From a checkpoint of a small transformer trained on Wikipedia.
Size: 2 heads of 128, vocabulary 8192, 12.5M parameters.
Training: a variant of SOAP for these matrices, 716M tokens, 2319 steps.
Each number is 200 + 40 x the weight over its row's rms, rounded and kept within 0 to 999. Layers, rows and columns count from 0. The size before them is the row's rms in percent of the matrix's.

# layer 5 attention key, 256x256, rms 0.0517, rows 130-155, columns 192-255
091,219,243,208,192,220,179,196,275,119,148,138,264,127,219,177,162,250,221,231,260,184,188,202,176,241,209,198,165,252,211,168,148,175,142,211,198,163,182,184,141,181,265,239,137,222,198,207,236,270,187,188,207,195,251,218,196,222,205,236,158,227,232,185,250
084,196,202,236,164,215,209,171,233,260,219,178,156,205,166,264,213,206,214,164,204,232,212,238,203,255,133,201,181,241,234,217,263,172,297,196,241,219,227,223,210,247,186,191,234,212,172,161,160,193,224,235,159,221,190,198,267,134,206,217,159,188,163,218,183
085,254,251,192,216,176,232,175,158,194,200,195,148,234,204,199,201,217,208,202,179,180,169,226,153,210,213,209,147,267,170,298,274,196,223,262,214,190,216,245,199,169,115,192,257,246,199,204,128,163,193,154,159,149,179,171,188,171,187,113,262,108,150,232,226
092,139,195,276,198,190,177,212,211,101,84,242,157,238,231,197,138,144,197,280,138,207,212,243,169,227,203,215,204,222,175,213,203,205,125,235,205,207,229,227,103,192,235,198,156,222,215,131,218,225,151,114,183,189,256,198,182,237,205,164,184,193,242,281,164
092,259,110,221,147,198,196,205,228,252,278,206,202,206,174,197,234,235,226,210,228,222,193,165,228,225,209,239,231,191,139,290,192,218,163,169,243,142,126,156,269,187,233,208,178,235,177,240,255,86,184,215,168,187,204,193,202,218,204,229,110,163,196,160,296
088,234,227,166,141,179,173,199,169,201,176,210,149,238,222,154,135,193,211,220,181,121,182,241,235,195,188,188,95,209,115,265,229,183,190,181,210,160,190,214,222,190,204,146,203,207,248,145,240,136,259,195,184,178,221,166,186,180,227,226,202,221,138,238,222
101,268,194,257,210,253,173,217,244,164,160,199,191,166,223,211,179,241,277,191,189,104,192,221,190,223,203,171,149,246,219,216,167,213,173,231,187,167,198,225,245,180,211,185,150,217,175,260,156,190,196,193,253,127,235,249,229,196,244,178,210,165,154,166,280
093,234,193,206,224,153,212,244,271,211,240,203,139,231,218,177,126,257,208,184,166,156,229,214,242,260,159,210,210,231,178,161,295,166,195,170,242,202,253,162,177,239,249,226,204,212,180,166,135,249,135,198,139,185,220,244,205,178,215,221,175,168,178,191,127
080,207,283,258,252,211,312,168,202,211,191,197,220,166,193,185,244,212,200,191,265,222,131,236,130,167,178,225,197,204,201,200,239,202,257,224,165,180,180,158,139,161,138,161,160,167,225,166,151,242,181,193,144,265,195,210,185,230,196,146,275,188,193,153,186
088,198,198,181,217,212,199,226,227,191,220,199,203,212,209,184,264,167,220,259,239,222,223,179,250,207,211,199,224,194,249,200,149,156,191,157,248,214,208,253,177,179,213,225,182,218,196,229,133,248,194,218,215,208,234,128,266,230,171,216,190,182,239,277,205
095,190,247,104,249,183,200,185,110,195,192,200,279,176,189,183,213,234,159,146,242,283,117,159,215,138,202,205,200,189,207,259,176,198,284,203,148,241,205,201,217,212,166,191,224,171,138,220,160,250,232,207,144,217,76,183,254,139,173,199,225,165,224,237,212
086,181,261,231,140,219,162,180,177,128,171,140,192,174,189,260,165,173,207,213,183,281,251,162,228,231,146,215,180,241,212,231,252,187,195,275,213,156,222,246,169,148,198,185,196,231,195,125,175,152,131,147,254,208,214,173,193,233,193,228,267,177,210,230,261
096,233,152,190,196,286,238,208,205,240,204,194,217,183,136,202,213,168,209,173,247,207,211,210,163,184,272,198,189,189,166,188,178,294,167,196,269,188,270,172,170,204,173,283,237,206,144,254,196,280,203,238,188,143,240,154,185,192,228,201,162,152,231,223,172
100,183,191,148,171,253,247,204,168,284,265,197,265,189,198,175,274,240,203,200,238,189,238,244,200,208,176,234,258,209,112,216,239,146,217,226,149,197,176,139,204,160,125,197,190,153,212,196,214,123,274,213,216,186,129,179,168,204,137,167,203,227,229,100,250
094,178,247,177,218,182,238,142,152,164,116,162,206,171,189,136,195,252,234,163,221,183,157,232,89,137,203,201,201,246,140,222,167,197,230,259,161,209,259,181,226,118,200,183,158,187,153,258,201,185,192,215,159,216,109,118,214,146,215,126,216,136,141,203,155
088,166,239,228,201,207,219,165,200,192,187,173,235,208,163,154,247,150,221,179,180,173,239,278,116,289,176,213,151,267,234,245,235,252,203,266,226,264,285,189,169,181,197,190,214,186,212,85,155,230,206,150,179,226,214,261,172,226,199,201,224,194,184,246,185
096,183,152,219,165,170,204,239,232,317,162,281,162,161,144,226,179,203,197,255,191,179,271,177,165,245,112,220,254,162,205,190,231,83,218,156,288,224,249,185,207,189,232,185,176,245,163,265,167,218,259,142,197,167,234,207,262,200,211,208,117,156,198,190,175
087,259,216,151,142,177,211,173,219,268,254,229,206,194,200,149,187,206,176,191,246,186,207,222,193,156,253,201,292,134,112,223,202,160,172,151,223,185,182,199,222,182,201,222,237,168,264,187,212,186,163,216,199,209,129,195,138,181,103,171,209,208,192,182,212
091,193,124,220,167,128,207,246,224,258,230,211,211,183,250,253,258,229,186,144,237,244,193,231,182,215,198,190,275,208,268,133,151,211,135,162,251,183,144,254,178,159,283,232,178,174,227,226,187,287,218,206,266,211,208,165,233,210,144,160,233,254,216,181,221
097,183,172,171,122,232,192,186,97,232,188,235,242,241,177,182,258,159,169,205,232,238,230,193,241,194,176,200,195,160,131,185,246,178,178,175,214,276,186,235,239,250,168,243,252,185,208,148,194,194,258,218,165,306,244,227,203,175,258,165,223,215,202,259,176
103,214,204,224,240,249,196,187,190,199,215,206,198,187,201,178,227,216,209,253,153,177,225,201,245,186,144,238,171,208,228,178,210,167,223,264,231,232,224,272,193,171,267,184,239,193,214,104,227,201,165,217,175,263,218,211,156,263,98,205,236,185,224,246,181
096,104,104,146,193,211,132,208,250,214,166,179,126,213,209,184,213,215,186,284,235,205,174,189,234,213,222,186,217,204,287,143,218,244,151,217,229,174,224,272,171,260,266,196,180,155,145,207,108,205,181,211,203,168,250,174,176,286,207,221,182,205,196,180,174
100,234,189,203,218,103,215,250,240,258,147,144,203,215,275,269,199,214,228,320,250,268,186,226,237,146,186,203,215,230,228,265,129,175,195,196,150,157,201,186,229,246,241,198,281,199,185,191,296,180,182,219,222,199,249,289,267,248,227,253,200,213,149,153,222
101,200,153,177,209,219,199,171,180,170,173,204,159,242,199,214,241,163,123,152,172,165,188,202,185,208,194,211,201,205,191,159,187,231,128,165,286,182,226,262,262,179,295,214,259,186,238,181,212,182,216,219,188,197,197,285,143,190,211,132,181,125,214,189,191
109,170,335,220,222,243,214,206,186,173,194,191,271,97,146,162,233,218,195,172,251,277,176,176,169,201,205,223,99,244,160,265,165,225,278,242,67,144,166,146,201,154,220,207,271,135,215,241,166,174,176,211,206,183,194,173,254,224,175,201,224,200,156,173,164
080,178,238,276,191,226,222,192,176,125,72,167,201,141,213,197,259,227,217,184,170,187,169,224,154,238,276,271,135,235,234,204,165,251,222,228,211,171,225,191,181,165,243,204,153,161,196,126,171,185,191,159,240,117,219,196,238,168,273,200,242,143,164,237,239
# layer 5 attention query, 256x256, rms 0.0535, rows 131-155, columns 192-255
088,168,195,132,223,206,135,225,114,257,232,189,249,254,229,203,272,232,185,197,173,187,209,187,242,157,201,211,260,142,202,160,176,167,228,164,154,148,175,151,98,222,230,227,296,202,206,239,207,171,196,215,163,194,146,193,173,223,232,273,234,252,190,145,180
079,125,251,229,231,230,159,108,193,284,205,237,107,133,175,149,182,227,206,248,189,187,198,180,208,208,221,168,193,157,180,223,263,242,108,206,149,178,193,214,179,214,262,205,131,286,200,155,209,165,175,184,209,151,274,284,180,215,159,296,248,177,116,233,273
084,181,239,195,203,147,256,205,283,194,207,217,198,143,197,201,208,178,196,236,149,191,177,233,155,241,154,259,177,114,98,200,121,134,242,170,268,181,150,177,143,191,187,199,102,209,245,239,275,164,172,241,247,242,201,199,224,189,233,274,197,193,167,116,252
084,196,212,147,206,231,196,226,171,201,145,185,242,203,210,205,130,210,247,218,220,238,179,245,208,163,201,197,227,255,250,126,239,161,233,234,245,195,280,203,142,212,165,132,188,223,178,222,218,244,240,189,220,177,185,117,220,155,184,198,168,283,269,197,186
084,205,190,187,168,269,139,180,209,218,191,171,185,159,197,202,187,268,189,212,206,250,215,207,201,209,232,139,289,244,194,234,257,249,174,182,101,283,213,210,222,75,222,199,204,252,137,175,231,194,222,228,201,251,187,304,245,204,163,193,216,250,203,209,152
092,203,247,188,195,168,271,167,181,168,136,140,194,146,158,195,143,158,182,177,212,241,184,219,221,203,205,244,199,120,258,234,235,171,253,173,168,262,184,181,208,169,183,234,209,228,240,133,217,126,185,153,192,240,136,190,112,181,232,228,224,156,180,276,202
091,113,229,166,216,174,173,273,131,191,222,199,234,171,155,224,227,284,184,127,180,266,182,185,199,212,283,222,227,139,191,195,101,136,234,202,187,242,155,196,168,168,107,199,241,213,207,272,223,225,183,176,176,226,124,173,199,156,207,264,258,222,180,218,180
077,177,178,222,217,208,201,112,192,223,214,166,169,156,226,173,193,173,173,219,189,225,235,193,219,200,247,202,205,137,165,210,186,203,165,162,190,202,196,229,235,216,132,255,163,226,203,227,290,198,164,167,165,199,229,275,170,217,169,250,223,175,147,301,230
079,262,175,200,221,150,223,227,236,185,134,164,215,220,185,198,188,164,192,219,187,196,189,209,191,225,184,185,131,177,168,175,122,170,259,224,278,187,201,199,166,225,163,172,162,196,246,258,264,222,168,214,250,183,230,160,185,236,210,273,174,192,176,152,199
097,221,140,299,149,294,215,157,221,202,213,164,177,237,190,245,169,197,214,206,226,268,258,243,224,237,179,186,262,207,281,267,278,265,143,223,203,226,234,257,291,158,272,229,231,194,239,183,157,184,213,190,177,165,295,226,117,238,224,235,133,225,179,271,198
081,207,280,229,182,187,161,185,228,212,197,170,165,205,232,156,211,259,216,161,154,140,191,201,216,191,146,189,201,177,221,162,261,200,172,208,218,213,211,257,237,253,232,222,276,148,254,156,175,143,205,197,195,121,285,175,162,206,172,229,197,162,199,182,180
095,188,167,201,273,162,162,191,86,200,212,256,235,195,198,165,202,190,197,219,244,122,215,201,207,200,183,226,226,133,189,237,149,156,261,179,244,191,142,217,138,190,189,152,175,158,194,223,276,159,187,113,177,250,196,136,195,203,218,175,250,236,134,177,244
101,205,173,239,184,217,210,255,245,143,214,219,159,238,174,275,199,154,181,198,196,175,171,92,150,190,158,229,229,282,287,201,215,156,220,166,280,164,229,237,111,254,225,164,194,188,188,231,179,214,207,227,145,225,208,132,217,188,173,161,212,163,237,162,254
084,223,154,197,158,267,245,228,191,175,193,256,231,241,267,208,192,241,194,182,197,237,248,204,289,199,203,166,184,174,207,180,249,300,155,202,210,249,275,221,229,242,197,263,241,169,211,194,184,184,202,189,176,163,230,274,234,233,205,156,181,279,206,188,149
081,111,178,224,243,169,176,226,228,229,193,249,179,105,240,185,226,191,123,246,113,133,265,187,285,191,228,194,161,136,152,215,211,192,217,153,197,208,167,228,207,177,166,199,216,227,177,170,254,180,184,129,146,204,283,235,174,231,199,268,238,163,145,184,226
093,191,248,85,235,112,204,238,241,188,247,207,207,182,204,132,146,196,226,176,198,190,151,244,160,161,216,246,190,214,120,161,87,165,227,257,191,227,178,90,188,200,84,248,111,241,269,180,179,223,162,216,189,185,140,151,229,162,197,209,213,227,170,213,200
084,222,146,203,150,275,208,263,242,250,243,213,241,268,241,266,216,189,247,241,156,223,257,204,210,302,137,142,168,237,210,134,260,225,206,156,218,171,237,238,113,148,234,211,177,188,201,185,179,264,236,230,210,203,174,192,212,247,210,189,216,242,256,187,154
092,251,284,142,234,118,223,233,227,130,132,212,206,150,183,179,182,145,243,195,216,142,190,159,152,260,177,210,225,207,214,122,210,185,224,201,238,168,240,190,192,247,126,175,147,223,267,213,211,238,187,167,195,226,172,223,200,120,248,222,258,141,167,150,159
096,200,188,243,200,195,287,211,116,194,122,258,195,197,184,256,170,232,163,138,254,205,162,189,148,149,199,173,273,204,237,170,202,255,184,228,216,233,211,270,129,172,157,169,224,224,196,225,178,244,182,187,170,189,176,141,166,215,243,180,184,182,294,140,131
097,171,225,207,183,247,134,163,193,220,276,117,179,151,189,239,212,214,178,165,220,236,216,150,231,233,228,192,182,284,176,172,153,250,137,183,144,193,207,242,229,159,232,199,231,162,228,212,221,221,262,188,174,205,211,276,163,280,226,206,216,153,139,221,204
089,163,204,200,233,156,131,179,207,192,194,60,152,131,179,185,154,155,204,127,208,203,213,260,173,175,246,235,148,129,184,324,163,183,186,200,185,239,189,156,182,182,109,195,92,206,238,188,286,143,210,146,185,220,190,190,184,185,131,202,175,131,220,234,221
095,206,283,183,191,142,245,193,190,217,186,186,204,117,127,219,162,166,263,160,133,189,175,179,145,148,217,231,157,164,202,121,180,152,217,213,232,185,140,168,159,224,203,206,223,230,220,258,291,270,211,197,215,173,176,167,216,221,213,220,265,213,194,139,192
103,195,175,156,183,176,214,218,161,254,239,256,207,254,189,300,251,239,215,242,184,204,172,127,237,165,167,191,214,193,239,151,191,160,128,249,198,162,173,208,184,190,192,180,177,219,155,234,183,254,180,269,206,178,174,153,282,187,217,256,186,237,250,167,220
097,232,105,235,185,257,198,209,176,163,215,209,114,206,221,342,241,228,187,235,185,223,270,193,223,263,197,232,167,214,242,182,273,295,132,174,253,221,237,224,235,227,296,178,263,142,176,219,199,227,270,236,180,131,251,211,179,241,201,184,167,238,224,160,235
090,222,186,211,229,214,199,168,215,253,221,163,156,161,186,186,133,191,188,264,162,210,235,189,273,165,183,207,190,113,190,219,267,220,168,223,258,230,205,212,302,257,198,227,154,212,176,207,203,239,159,196,174,243,240,211,215,173,194,220,204,224,211,246,217